config = dict(
    hidden_size=128,
    init='normal',
    init_std_up=0.0544,
    beta1=0.95,
    max_seq_len=512,
)
Each number is 500 + 50 x the weight over its row's rms, rounded and kept within 0 to 999. Layers, rows and columns count from 0. Numbers have three digits each. The size before them is the row's rms in percent of the matrix's.

# layer 3 MLP down (transposed), 704x128, rms 0.152, rows 206-242, columns 0-127
117:440445601479515516480481491450520547497475414557465586466457542538497419528500467511436471469513509541501470491504612500452480440380453517499431484475532439537580486535520558519454583509442545535541493520502531542438503530567388522480483501544548424540495594445594535448603568570468399488616470507530490507465591493514464480467495526549478573474472410478489436639482461485499466411502
099:506500417497406529468508534479503539562495462496466523497524435593449462392548551497548576473514417440417555441484532445499577558575471480508495474402637555548442571507541526545480511475574503464491436468532532499489451532516523513527445517479489488418425415443535465521495539501488536457474504510497537576426473575511494585552502446448462512554620557346419528518540468471504505600499
093:560491485577521487505571393530480583423502500452444493474597572484475534561526564581511493586404461504481587486454481544338526497568527551440504456511528440503502489503523427458556495524406451536470493488477495457448454409569468524463448565596624517517489470497504531465517426559505470411573492477539608543512478444485494473428517524541516571580495465452471496451545514428550478479478
096:557451573569479591439593463455484532457521509482546540584549487488517540532507509541543441496547526512512498498506451581461497514584470536487546548480439497497512405567548586443537449535495484468571569491506398464582496483429536442505481474469528485508390445581412500500447562423515564460570457542520517502588498582523370409491422577497438474541492404409512464475494477480486411473478
071:501543480525586532615501430622475450484492494427466541503473549356573504441540526521521549498485538572534495535575471498593467542490471451483483483568544500398491477592428464543445564567521426515550426446597489488484503479511533507538509458519476450430518387546406530581571568524467484572427512452495486475475476588517506463403478535542519456496534481459476459532448443408502493454548
117:409408484466528499531493415434437462532518442571543550486602535565535572522568492495568435456495398527542438521492577508531513561474522454603562468499493528505530443526448520534452536446459462532389436555471508439524451441466539455444490585412534504570521501392553516616476490522483486527429505431469441571513576524527498457459532572491546474486506495484445422503607560442490555543483
099:526450525544544469490466460502467539541465622470450556476455511579420441527532573543522508515483569473525476468553498528517541560441420482482486532557554575471570435497507442480425505462419409512472584563538511397491633464566490549491462512455439482529542559488396512506490574445456465489502501466488390510426507536501464506571437520553488363485472667534467534515469490488466506543502
123:420404447523540473522472496412513441536526445532456522486541488464510633464519555451432545482495461503497526524510626562479581459461515496565527469488535472427470530513540460488563468508438477533524539549534635502379484454506568526550465533526487527374563426484489550485514463452505531539520542438370474457549428638598574503457451465506511456472534492479543445550483538439468528520518
080:536478466507491575406476426529564452404497498516501437508453490456493549497459475539456423478402536480506546666494523595612523453441525481514558463568473518502516461536562534424496506590431491522456509519457488569472550453518535477470454490487481594532508460447461541466520501519445439577421588481572462548492486582481450550457469467553515500429517566484570441614536420429575528490449
105:445505540403493458469479447505498430497587476513564496476577525494496561481566427536461647561495573488530537439499501508567545488509562479475489477489514471451501459527545456449511523459447481445500456510477571457520503431470522485583474453531544523503417547459592523513494464564371470449555549505412522574508491514573522592397562469521536548446435455571539473480647508510441464388434
124:479520391523475497519473487471564445580513421550512490483533529523635487519514445574510533497426528484555461413483441557530511485422417519507505525516568573510437473544529514577502459556433477483502516570517476460382470462556405486485401588523573589472511451432525497522478561414487498414532491411490500531476478513575481454511427498522561517571517479492418539610481636481510537457473
108:454526473472414572454561535560514424571479540422508560513487411421544475453440595415551501459478366525570552456484474571535545514578444511550471497553496518473540511530481481483454499445528515427564557498567469435522450472476444426458524461456510453521414505576529463494594612500491552570472439450538517517414530559556483420541529543521519401484498556481473500495557526593490460576439
114:382484563519392596503508476581426435473473495501547605432502430458409498501460533515569427501482462512508504537494520557547514475517445471443511557484557446512518514486495524537433517533460453581455526503436604522551537521562638519521472520506521527459552482480381412463457570525551491356590490451481494512511575524425511552496555434475477542534556475468439476570491552483455497423502
106:499516566416427565426549453426468561473452486535504518522608599467475506541602466540543438551416507461515537432438505545584442414349443502531565627538543463527452480545526590581509461445472551481429389518613436493452480504468447551511535530482528547610497515470512484517471480462510538520494467528500472507478433502476538543462491533416495449498538537472538549512457525467451523527520
098:583532493596447496439550519479487498560439496426518455429481525483421508576538564502452430545439548496538557406404441488580389479492477547538609493548464574389471542454478498441471567521455432470559512557450448537509515505486470590544551437373532583474543508558572479491472565529496441472511502488493540444529526486402492504526480567451428535471510547530544442450501555557512556442516
102:514505500452531382447537491554498469412581455555478495535475550584540621524526491474530546519427528503450421393404532424472498533456507561444467500467513456614433537474604509549460530447471593458585542565451506541484415463496466521461412481560478564570498530470513490450560471435514528497517499557509558481499593563437527382508549442473579485518505469525449465471544566527447489457480
087:437529495524448535544527559537546602537449590497510519510505535520552508432413577564332546459519505456521514526465522430571499525614453444460543489517559521488500502518512573449485520455514496437482524437440502470534574562457487503591451453439516430538458508468517506532469502503473557565519475451447499587588560523506477563390458465453469472434482542359500527504514349492458451495503
107:577616511443609549455456512552536518487458484466516427484386459469411532468506520506464482584490584445447532540399452443436626472449482467469410516590454491505481509506441506469516450506571507584544482556501440453587488480503517534525542481571424463502521545564437539397460493560498549623434538627439540426521520480449480496564534493509520492502480532523508506469505460485548457468530
093:517542552473472472538503559610566475523475460518427533375483511470439442542530600489564571491425551535545634507449596534549461546506386510528439567513552556446576554538492453503464485575468448494444555466582443416495411578494473540471444469442591522508508479525531502463510444436581518414516482449442470499459474573522449444502472460437543494461460468497564560519494428478484469533498
094:456501519568553476490576544503473559590519453468571458445551465517474498572485365566419438534469534475576555527497479458597546518489488584515505528534407536534491556570475493389521519505461417435388508500492482451579467462506414401459462540499466509450536579521502514539493421487547597495574421517467451494469494523522561471548381564498448490482382470511479506562534555509505547500528
103:541534532475429498481538494540515538557464608481426488533518412637506520508426539437574492477467392424541594540473528485426455593593537542611540479500461522524482521475493541475506502481471496465457475476553538504447529491444383487467458514507569423538439461557496576533496451438482442461476557515525515612507550549530479538411431556447432498560485514542414515465464503526437469593427
034:521561627520419406447512479415564539428560438506462507395398490559479543608508461603504474522528559544414465593545474449450541434534407548494461463485459515488496469449496465585541542513472513459456496478481434490465463410583414474521512556533483417533456571542518448502538456474501551484589565519472468460492441473468507609499520535568538481532525571498548528496493403503537537511483
099:475509493374386523456473527504537486538525524421530533470556428500506571556585580503489505433526503513500579544491531535522518435555532523517485473489432546495555469486518458492446436543456457539467581600534492578400460485513468607478533437405538531462501535461456444453529428576521450426515495525516541535488456549598416507545483447528612478461472649485522413454528476477507442425529
078:523524458575498448441499548529572422388513557536559500521567541482479482456574479578453541511495575438543446510425470513475530478482494469424488573478488416508538570491432484540420494526431539506544414414487501502486447539452471521491414438558484520475612503492518497504506567471491529526471505540526532502555558536591573548396479441388470519498550434530486419513538660382530514488469
113:505546523481448475532437450512466457439506491456542552440454498463471552463564476590572567433519448509496468542542510420511574546522440442484453470474534561491498518425376487503433490498575454509530480630521524522538572533459569579479587516471456381564452487451567460375538546605544479563531477530540512526476480480514517532413447453515519490458552551530553434479496450584562497399438
080:554490512475554542539511493613507465530548485489461478482520490451461479517464546472497454458435486557515605588475531463523436470584547495409484435431592492566572579559463489480426505588562451440554429408491519439419512553440478428513557454447554507498562445560413439442533485495603560577586557433518510450563484497500443498440476469505500515521565487465521472530546518372420518507488
105:590636427528445458540461562436498458500395528479493538515536509441479462482469427469392423520539470572547509513516492443522561494521542487498480490408525495482499470506533434540543419609511574478463590513571473560401508525525438487538463480565540586496558470473512465538577484436459519584480541477534553548547432532489510457486466452552444513395567456417581517448518467402514502504587
108:501479472495556436525568592385518495570484532499469421431536428474422423476482580585491461508426548486549571516487537491406628467575494494522564441466415520501508481523532386487496552454493545537557496489471478486472515507556424443512571559660552475589528412545463532502557498505524501556506458431483496505527489471518450438521516417515485489510492464528455444530645435489484483493496
115:506495542552508467436545443441541504496477524519514515545526449515573485520479486481447563506546464456480434512623549523524580515543533578457437514504438506526549434485582534566500543556445486504483457418467375522501566457478502436479390473439439573514610505444534568603546412432471460466574464410602460432426554517540523533419484466525493486504521556534461520559506527427481526384486
082:573458481484520521513500534501490472446484542446429452567558546503560510428453502535553528534497537446439382447432461460499617594443434437385463449336496552548483483484487504622547486519533494487484466515516460506487453534552555479546534469502513517488595486418436461480556491475535441479566480519469461549515547457464507538557548450558610485574515412590552509518506509591529551427497
090:514472458480543500484438564573502459486546555504424486411442600451509470496482535461442544471466452421512491453517510644402509410509570497454473404580538451452570568545471460497513458544518446468541543552487560494389534460582459492555551552462587562405508455592516523479496549498483592509554469456423598493481546558508577444497497493463529496461509429473468567594477480476515528461519
097:454480471565489481553406574461519589477487552543487397524438541480461472497536552493503577510460490477449536441501502508488509510498433488468501565457570519536458549543465527526520518380530487468488464479555340440517488499571480374501497446408545534531563509435412509480548440469539584586490596529597453366536478521493429517503541460515438494473493561561588483507503525521522593445530
120:482574495518476479511474528579444581419458510548482501470524493474593461380610511502534514568531584478524479532543469541533458517491485529502468480475484451530486505554467524547549518455533447428442541474585573543517418533374505509467457408518489433519529583373449558488380553469456526497471576492485530564389579479462491556414474576437507541521398554534477554500490450485546527450514
090:527436488600662552459546491511453435424504487466441414534492555515515477464554462456603489585488492507483481522460479530500464507525547532444519556549375505524524506483415540478488491472506443528490401537464415471572514529491506514582536540576484384470416550576442556490519482477434489507475509556525477511506629424449558522516469442522481457414457446542473528553504622505534510456563
099:499483572561478486455515568517443451506445559585500558475534558573471393520496520477482484454525492541557497545428479588469443490558474544551437487510504426457473456470513481436515597556498432456500431433513478542539569625438394459475483572480593498449544505524548492513480604462501491542494569453420472521501526486573473504511453559488340510482443445478476479628520439565546522468447
112:532505516411458510403425499487516498519479522496508532485543575491547502435521498506583491466422463479414465472573533511580575453430462464507570507589503427463553421567454515527461444538406332521519547506533505455568422501557488479568558535528462492586499534541542516533572536584473438545477507503541577448446494549438469429427507520400496482519493572497550513506511446441582487419583
104:521482385475453424465453491483447491570533543531521468509602543442548520480557549482505462443589523501384539450458488466429586522495581482497486517486425437450516407452488362483538491484489497575556516459543492528459545436656434540526516457499577594569507516500500454529524519538453469567511555333519490525518521493482527537480426463431482455514497525453539596530501547542507527490525
# layer 3 MLP gate, 704x128, rms 0.356, rows 207-242, columns 0-127
105:564409477479513494402460457504552606505386438431567533503487429476436478464557581500484503450510485472502623521453524499521499568556501513580494499523584515418523581503493570555412473516483492521476470498542426518452529556459557462520433570411508508431488454399552450536505518471507543479467531422517533594412430557488536562555483490528504499577510570409415573557492487435509537534461
099:546607509407429535455520539557484422495504558585558436480486443467532420379416462466487514540530549413449392498453449584550512484521453484601476538448455571460500464537528553474544444541570476540519501499497506504595565505490486503481512600433524465443540491548547447505433449501508459552523432563444497514467452536539538536413511400583548433420454513481564504515553432523446482539511
097:512591505490530489516447528439516465425416490467464473447401509519468450504460549429341502537523539504510526451477591494535468440444455433569469488505602416481485570398500460404399559521543517559479521428513605469437449541515482541605457485473580472466541523492609464430508521501554531538450495455492456580473557466536527529467552527503562504512471546521463439558505581527444500431498
066:508503490531543513516547457490468526464552570577515455567552524534464448515488421454538515481549471509482565519452576471541545496455531616520418464580484482494479542428431533476331514522445560483553515538474504518529503418405612523506427562438478598537443623425528402472374518466545501489609449526519522495477498497434539474549507430439519571460496513487490514463539451473517478567499
118:497505409473442488470574510572409523515571456533444423498526517581418474544433541515571502415590469514547576486525629536442528542538500432570502566434451507477567500500579395433444524555446476453533553553540487498411482525497516563446552472519559479531413529449488470477375534481474437497476485565476476456484502499591497504532485467535480463534395529442553585464533500421523545482440
099:518536450388557564404469526518496439500508594497574510518466553441450479597436477569579432466535590508572500415450489587520563487476533549501492528499566464528480540546396494535569559437467539549565505437487524524487561529479530503439476506451499415410530520513502456512529430468490527498527428467468460565532467457483537585408577459488558455474519510411526483551518489396386478524404
118:484496536501498522489478484475568471532504539487479536416552415492477552462565548389462494492549457469586523496535543568459487523452471517599570521476606506497481542452485460454573466561452473608595524528591515464500487474570466550523505475531537445431453487487512570532516521512465506593512479420449479516515418398511642460490519437447397511342445474520522504562555553477414480540477
078:537573504572533517632520511458428501574489536493523583536550503523475424422552456581511432566569450426537445504372532455497475485523504457469536514482529532470543486449420453552504532502531483435496533508509513526545522467453547504487537436452479454497557443442507553598441528521540549521481398590442483380558549454430463493462573554536631415558492482549399545498491530448493533479523
115:565574465548499538516479542575482516503414466493399488586494448469488484479503501553560488482483436538575473527409510463353492462512480541476563592552447614527506553471433543504473573561583538522454512464499496550472534503534445507409542561505495439517518516543532455521432436481589524480533423446575406447535469530435503384551521582454485511506518496456494600509410455472545497564582
134:588508588488437547495540526589491534531494547520523495481571481416446450438492409464393425535541542453465465478522445514491519551551484589554442528507505548489541482522518420459585516456572527549502561537423474558480566493418543445472388528511602425453387492475454470453454496589493503524529537524508424488496490478508497563477507566459463583510496516636483535564436469507454396475563
106:509441506520530505480425568405450578474620579491521419503377538524464561547506509524450509449396488464505502506507463465526455567583479597440537455488541443521458451579446528492598507569531468497525476522414449514532439420534530497466508498497497471498455545469444507512439508513553543519546547546453434603499532515526433431476512480580559511603456454555598474470573507548424383480502
115:518526469459467454491508554489464396472511535472562462561512523547441414482449519568442413508522554498548432615473550557569507506531480480485492541528563512574479461548541533529619456491559423495553561471420508478362528481452516541570498533507446449559502482515474472488425593523480386552525432527377453574522503451554512554501390484545497530537494487376458454556483464529469519536536
110:566541504454457511481482532560530429557507497533576420531507483489501475484489585542507502510529547618550587517507558577443538562537476431402452512464513546438544508513454465461502512548605471403504562564424533522589494487506459508456494490481548399407432501520558465512392536420412569529558516431511496548523453550462558451533386568465463414477501468572471488427468552410506497515504
090:442492531445567529543583456473512491404386544478418531450568480444542497464621466494402451507569492495518513409500492575459439524628513490518413534511553430488631540527499561499484460495489550553424501434510578490579520535556557449525541590492568382498431449554502524440543488502458553497476464496518564550445481526447473452479535451565541444521510567476511516462509575484494458479462
108:508499516485537477542490401512497524454604418593599479475475459473562550492573573541527397560534509500500525477480581450526533488456602434513491546510484482440443484549464509431428495452468510573554504450510508530518632515525504422596542569542490467527506524525420504468635499468486434493492519443565354421527526417511471484449455556442461517441539489520598454451474516470511543512543
090:455555495530493480380474493553542570498479414571496482444465521554501489525512513541546545487588447427501500641460480487505484534612497532478477475533607544489558461493533473445461481387540439417513492427467487536486588452430462467505491494506436486574508578473518528466359556539452519488561481538528514561428474434489623559474452471543487498464380565427485574483532550477473482535520
126:498481623433535510474465510496467507532528416539604460521429412394490430542504439514509493623543646510447445475500481457543431500494541536498444554628579507511443469465467526511522436562503539486534542551500529485482407526420501451539518502525530524470520447608450506479482528546492478491579469454411485579473468433501476497499487633514479551493468499506509504550452442538389479532582
099:499510524483508476449438415457490547446452520429603529541479598513517473433447478461415494522559468451464507583478445537437414578460516527429533565530552519508509458480516457462484523491556520523491492447469542453510528401439577471561571576512452501427519464348472511515442519509448582475474536460573501620525475525628519544523514520499425544586441540535461492460390490538565485465553
085:446506533527538516507440497561441588524486569526449506436492517453464421533383498608553434414597413472547487531478618503442482483468486484499474555537516471452421415469454543516600578567590387553509437499530571478509454473449513505452461538532499557498464500526420500527461546489461525576463603462565508505482492476455419526518569486535534434572541524540504468463583511552461558536430
106:480519497487462590486497453486486485507548566532503465577482500569468533501555566443491528451435430445392495499459514438496555613587507510439609552513489513461460428469503476508557517521411563498436538479496528521446455538386575399465576458487523435481475499524524534502499514515344399566531435513544484551370473472527548501460534495427447476469465587508460506513526446548422458529432
036:503503523465429620518450431526443449531483479421501569489504515482564493474466498440568579432437520483533475554643549408455473489486500440418527550503561423563456477484512424448466588432459541459432519530490452515541420540470498496413497509508617541465503491530471550467480512567505493510490536555541601434485549534506531496554515489510390423448492443546503508594409491437595473436542
106:477582545516512421462395458548475522477473584447533548419506521468419474446484528432501538505591509363507502477398523470510489535515537546492551454485526489461478568503433526476459601485448438533510490421487449475497646513510569561573426484549435505414463522555535531465495590568566514480492456482508522484522439533502574539503476586421622532525465459497466494594433499475459477575479
078:494530612600526563508456490502565548498514499498537472578557466576487435413469480436483524522512436525489475511487483477474384492510422590514545487507492522487393476481446531467474544455549493463453500529508569507513575458483476425420558388424518477450644389496534448501576537499459480621523456508544452493412510506474522569493473518469436564604530432493439534534512472486415490532432
122:591460597488565413577451503469482493537538587486497458492508507520486487531446466341364468466444484496525450455504614558462477474509558597492502551521495486446477476500454551489557480576464440506493514458454469448474496514521604497483542575586467505454570473569480461478529554431445477567596505365468614509497508542555567503504479436470464459544516553478544471494404476513478534480502
084:569581482507410559580437472547470584542441518453547505617503463480512485450537494515450565513513535513509461481437477553503495467464487510471480608535479435479530479390562431402526424511564498557520580504530550588408501546447511535489487581541496511430532461534610496426458549479443517473468407546501535574591445492525484543578454412462579558566411459436528513487496517495528538525453
110:523501546460404468407603463570468529407519433411527513477494566506498430484563566491442513519485513460586480543469526436483469539450599514528567524588489509536473497515483554542541568505434465481446506438362517481501545549540541466415584499522537454477529480438438395512487533403608551567464400523489532493459476580505481457575464551563557464527511554480527500539452557468452421486500
090:572418455501544488510538647486447505463519547460569502401585506459529511448543474620490511524451582452543520556559474584483534531461454564490439542495534581538547497513442468531474566497520461493562514501451464479521465498598501490495492552641520470559488497487444466531502579414506402460519476434510595501414451436463439460507516503475502467449483392503465525477557429410531503404461
110:529502504514531549530393445570459479463523588551493452562526527482460430393547482586475458475481509355508525564555526530502447556531510446479492476430513479544489537487567623424509422484511533536521538460554444469480543501482528539454506425589517484512403531499532473471528602645496566501452532399431512490448411524562489553492518488481537501479475601463498490446441518474412512549418
089:412509588558530491520510529410440414488470505503447506529528598386461477507462467467568455498542503471552535472505445550528532533526516476484515495541619431520431625453511357551450454475541494576524519439452405458524459593548460549449502501425559536502529516500474448518457482391542507603555421475484443456499502490510617447505520578528540497481533527535448502513548478490512548513403
088:495441444455550466569521517518509524499488520483503433570474488566526495500540479457556450584579638518487466487474501440600432554461468444514547575485408456510438520445588552559473515533472565556461434463518442572510497564539485506427408476493483424494488445434531423490563472570544307530481488453525461517574436484538480423502474512498539513539557515550537415445512594496528508497447
108:564531488460658602441534382492531450546513436502504544457551451475525561478544481508526427483602555505557524523561569491451460542448542550494512488469525428464547456492501458629464548561497558492523505490504537503490511500468533535540536429501492451456482513477506475401570544480505476512475460533389505419492516475546647441555521454548446393485533385427463489439499512469530421460505
123:566577572540480553438423479533458560430498602455440453532461519575405424470454587594443514524427497448524521524499476518536449472572487482492411556490523549446530485422510572532599440542483490481567432567533432521375486578507447507504487490483453501534506531525596448558470537483549454541529557443576436483530466441537556492544449445522481531567485458409516491520463442469565574462545
094:437527469488439526440485419576532474473615458473498492467437431450552517489573520478456487522558597420474519577493515495468436589468428480477586517494522486567473470548494475469491600504488493537479518498489574451508488520509468514541512539329599478524525454428570355481544452595480448564486508537548556516458480514542432490454463560480435542505585541510448499421438494445527453414490
102:529466560465574577488467469570488435405471624543504457512480529423517422461525528463447477409490480465498555406462463470546516521608481597460496487504467535525474478548411522564558520509563534540504556503551500557642452500530540467520476520410501474503485494504472572468444595583540462499441452548535461507475524398567526464533517599518521426566465423438463534566445550501480523476407
111:569442460531507420518493456483447564511573434477486582591555421517526518588558550483513521451572489425539515482504461506475350490561542503395425509443494486491534524509449484514481504535419546529482501504587493441584512546491520563572450515434401503408476436403415502493499567536532505542403437457418424547431487529455507448480462561575578476509507495554558538458478470488492549450513
101:449539540480473585544506505572565500468453502474464496499422522519436478488471419510522545507583476454486564619548542421575529480484470513391534565490587501593593532512431528536558536503496503442450487431437384509499497527447481481558562439493534499505474463523493559528447500450513527361568500586469470552451416484568555552387520515499472526540518534418501506453480424546411454556437
# layer 3 MLP up, 704x128, rms 0.379, rows 207-242, columns 0-127
093:538496529433580564516531524443430492499469527431499458446479533411491500523493458520546416573516530537618412493491432611482516496412512493517434490515399448454472529578455554474469497459501576535490540462496374458600471440490535529497565503553432509457548574438548472465554456425578452470490488501495525393549572546420504483524450487471602444559422499603530496465537467463543481525472
101:461461559515444565529418486516552552527521497551509440461473554523539553477508538548436451426520417443528506546423481510526409517492571558353455519462433508505489491524528503547610422431627498383513471508486566468590567481438611487549454494518554450501510568434518500478517546541427477532509572494487432567447489480569555575534482497489476389526493561497510480505508479491431444456580
090:562531477493390585449499464535528493447509457566368548491447542472494545487475472468494559494558460483550531530411588464508481455468453378532532602478483505541417554357524447430402568562496442439580542440478532494514566434519441459506451511545507436543523498493534571548489501500538503451461519486487497532447526530517585437517521585465483538451440546438419455586501498491476427573502
076:514446479513507543491523553471480507570547416478443483550614551408495476575438558511411571486426494490412502484525491533456415348494447484497506540517474456496541501542620566472530448515568491567482439540405484585473480465483520462568575562471585488567467524482508558546385603515536509486519520482483534573464540555511465555488500414462502469487497550640487515552449521507440504501499
122:493533476500441500462494468493534433519582502503479523501573498472399486480565538486541563612552448402503426440464576515508450481539496538443419537438608487555534471527504528537490559549550538512561446407405516541512586575512430489528530505502448539384566459509544448446502434535412530470525553544566483470428401514496506551422460429516404548517564558406519498460500494547534474468576
101:467526617497446520568531487484466519441524363442514479379450486465571478517441491491428439465522426618421477563486523444584450535529447525516514537485596508515511558548459413516525453513445587476471517594543525489440441515451595445404583532550599505509468526480511487490558467513493482453349458513517642484517488487480444526506490499492486543515448510505456520461528482486472526550508
107:557546503500538531597562431459426540447509466569566562499478515462559510542468438504476402531533510463457415480551448481509565398519548570484434440441395428453611420495541492542429470475518516416469480553462580529509477515429539562511573530553520503550497436555493477446523456490505528446426550450628576445499544505488407507470484594509511541514546558544515456447468475575538478516569
083:542506554508538401580474593470475545459534494534549499454616432532493512489464474508498560537516507478476398351437420486475552544495524560506513533446571511458520523525472458557459549508605558515589502517456529491462413472495493436529538493471539474591449427522482408550503533457526552480518443523448495470505491508604498492556440451373528577563459473568498592509473544457421443412530
108:526550534485503457534505501501564532534420470518488476530492464433465444558472373501517438532548453484558508597446494422524478533478471504444573571436582503530561544380533574495464532552523518532482450418493403469433497514465464565519543560512516500537563440510523551492529512514589500467423464481588556451544557523527464542514449631451490551506561526353427496480393473446559466560451
137:530385584475513494578513557486487464534480502490444525560598495530453521454494544495460496448536502518581452528463498514491483527505480496429411480434396503503530479530512529441463471522504615635521522438540479593509557526455642505426496402484434421478467465551616564518463417554524527512460443441583492448456534472459398500461475532474454478552448528556581481489527466500440572462513
105:517473530582450503569454453516504468498512440474523491538474500548589524511574465408486513539566482522454472494504568513465442527425534539485535482481523544464490477442492421452460590519416494526616605489562502496446644530516499610528389472493481544463564446558502592511452449482474380485504537488496526384538501451522533477470540509400561512511481407476517502468499646501501475440438
127:569550402542565470539508432414548489515478513520491371546637473510544440447537477485470477552544499434493456371476527463419437539474490469588508501512452487556439516600476409414534546498476563505560485506535508489464467570526547449485535550528474486590511516544598511480533395560462501578405462378449452542496499525576541482513478468572461521550521523470488442486462506510512510580519
106:491440544517567480545502516446531562443486491561606549569440478556544462487495566532455499445558508474477546538577553448396578604582565561419453462455425427460480408535451459465423645484567462533455536467439483542491499547490538467491469484490509478499467532502458508505574533508471483455413489491503500533522400515487395440528556451561511566409400467559554496476590526501520507512478
086:453471500575515486505430538513499538579645512478539516486484532472408494505392526446495579457401508524522563619563496481524470545525470415427611559401458536495477401521550420469557498559494531524500449525500410515494524519491484486451532460468466519455472498388483425560539518532499460460468625530400518479511482457584432539471509471472464550563511527550492504411450558558510512469555
108:474462523536473498567559432501434507576537395480501405508626333416526498420459448519464495527479466505514449558521453510504409395422395521542543580517404444412604481505512540520492588506522481549479491458438538532510438500475546552532518537487575509496524535457549486434490489597500590468503536542478478466469540514524518434535512490510467523551462535407563450500541505490449541534567
088:536543439554496511486522451432464457637564508434412497425529597452468480601513413408503549550504495530469460412566494542550498462428524519568486499478542455522409535453492563411404456484534529568581473467476469445486569486548542546512524566470533547528528503434476432532513408509515456510506510500517507494437442424466500442511469523436486416474526445601485445495582588435505410535469
138:485507523567430505456497596460498468571454531540482460488472524497569475554384521516506514531625482516463486489532544428495437512445509506483526489512547496529432492552562545499572581584440642521448373528502396553463454468551476453480477473461508566515534571469482520575545561485587392480468408486482444450546472515479447496620498506550579509523530508474520527407435413503567475491528
101:481505555459480535451488435438512603561569482508492488507413501502525503478466425491517364467613491485475437558514509505560534529474521497532533466531433475516432517469562495517548478497595480447600392457561569500470540534479500408550385515456519427495449457527440508518412474491477506612458511513482485478524589506509471494443420547453501455636423534572485515468579525502470594414526
092:433482613466491552544442475464499584447479512495435480575460536524535588379485513477519627524513445556396518539539521556419425401532541430484488516487532551578443526431587551492526484509573510650558474487495495534449488542448468536436462470485557525453406444558550533442457557562504473509503545510545492557444444519485420569546513462515465457521557505459473539481481450516531430504436
102:536537440554465513552406483452474518500514485559528481372489550418515442484487503501497529494504613510535423489439499456574523425509571374641576558510512504567538372587395557523541425519509575528500516537545505451501428522540498474580467495469501562453581558527451478556486490531425445463476510454496513386567491509457509473516496548527556493492541536470548420516501585471533536460494
037:491605493462546543651452540536423529534417478546514506589619521505513550552545465498566563469534532581523426514516507506523499488446503474442535447523584480435498543472436509404442554535554534420467459537532437524500475547511459492480626536577500458462542482477540545512370474497456562508483451471460642429452515534486530507594500432497585488514452551517454514477519577498497460484479
103:563592563486449436516398516600471554445475539499643550459423446479478521459540468446499462517445483540450492528518554386476530426467520459396546499509519486562529508538492471484539442475469444546589466551474522496440492549496621442446455567558518561522438438528581502548598469460512558547470515463498505430476481539615515592514481423532483468555491461522564477600512439489482527531487
088:481493613545394486534482462422521523478513484508394504525563541525531502475496526496430452547548472544415505459513372459524465484553448479584544484425512446467532491522483515451526496481525468493546561500487521446559499531499471466441506581455437575425435541419395453471503508585557493602495432433393447520451586495470451442558476538611561540538515521588536520402521532560552523550478
119:512474495569439505502469533535516578514482532573484487435403422518535475487487487486523488520478446494509533483566447553478524427509443525370621530526424547436458454578559542511528576552470507446548562510506479500521495431544537442493603464511594436528429458533376442512488453388497501462549512517541599554501519529524514447570536475503522432526487433584411566476506479510412483601423
085:482400579588453441566526513429546494462608490510443514534522403496496595448407506427497561561511456473462466450480508521377531535414520537571501442491446533493421421422476519522562554528482507466406513576488463512596529563479512509522533500470379529490412599466542468558514551522508480495526427460465471507492513452510460508472503442588530575581447572552442518468454489540495459498541
107:477419474503562578531554493516611540523530528517552496476532469507506533523491553451624522551408507415397531524506566454457504438497449484607534552548506559490457612521418550578559520461515551472535439440476519409506515483526550492537484537369504479533433566417530446509461455506544521487521494453376393468455565515536524532494474510442517496580406529496459440575488536532464504504442
090:482491486530427563525401516561524560554548459599505554470560437497598536535463473495486531509485496580439465469429497462583562474494491569515469495537451493413528498410544535495469494502491544506421468463475508490524509558442507575462528485482511525369442525520474465441617513534475473484398600508410487493523530596489527469536405531438426493446577544486538493526404471495619541607452
107:488511484497471553533360520527441458415489574540517498520463521517564460428488551469465524332483443504541544479553534531464499503524451470488530476584548510505567524439509497513480431530500448476507592555526568463580495450435552560464519528534546417574397603561488441457547562502588482451467474500375423504516532519490601485534451497525447444493513518498407503501554519464489433434406
088:448539479500378552419463423542565523525513494569551481491416455463462498556485593457441517418479513524487535554484495491462477457527450517393580508526486476439588424553536511466481599488429492538493520511463486378513566404461438518477386585572481548480525523484501553492450527558487449403469519488493544523434553573627540502491481450466492529502557496489488520513480638440461455546501
093:393536523546477472548499440493405536499581441530440495609445511466490570575480485521509486464539486497534541573406559443617582607537489571458565469451580577476458448469512523438475612484542461413522489514532505402485488459415608533517429416523455497555460484478497488459545494460485446435425511518493414547585423503501418538498540451503448525524512554541489516457528503485525484506547
089:491588471414554644492512408557524488463541506500488536485556523439512589493504453461467486521498538497460490562564503457422478512580453555549500561504469476588451425497606471486500553555467448524563497437371569535497557569458505597469469499577459535451392571525492500507484467507512423513484508416403475568567432500534528480484434484519488538493559456521470488549521639467473429511486
118:466405452439466522423521570430401361477525453463457462537498538498475505460543521547508581463514509497520504534558615535525531549457506491554561533473412569599517452520441475423505460542446546557550500472464550588549507568451506569473522381592569516511446493482583530539499445448485460446496539547437521479608511519428462477603496477538562500443404477465510458479552536552506496461478
096:465542491481486555602472449509467571529502461543435544494486484585534533563460501491469582474473414342649480494517519485476513426568501395588538537543584559513464464516548491450519519453423502519432457472466440566497453484512461507453414485518446527569562492468471466524470549537467489596489600478463499501532488495493437436570485502501431445550559430589462541399495516428551494567484
111:578408394540511508599472467580557509543457543527558385551522454447569484461423512565504445540501499517511465493563507503390595462445470456480577539532457601560438528496471448478509503486486534566473565501526495417486510532583535505495463508597475493522522555461440491497512421476447464424471514498566565496529454513413513554419474505457535524461500589382491457447480472483427553481614
104:539503535479438582514548441457520469457539436522592584541537412492510555546550493462467553522537543512481487528484476497438500476514527531379457575480523525608571572437536408489506467480470564500514499555375623601486460513523520581520513533545441446383508480521555459437533559500481493563510496480528472449419436418553439547490486415521578516461487504540518488535371518463493573467513
102:542459501525597608541499514513574445511420521557427520505366493552482580524479430481558493530449585458483475555469499437557501472555425526496524496566549531565494550526464472508572527524521497452534507497442557364511476553447420472583514517462539428479416481480588502502505600438533539457466479574454487525482466556543514464580499582478550451563491486561469403414461508461449410550537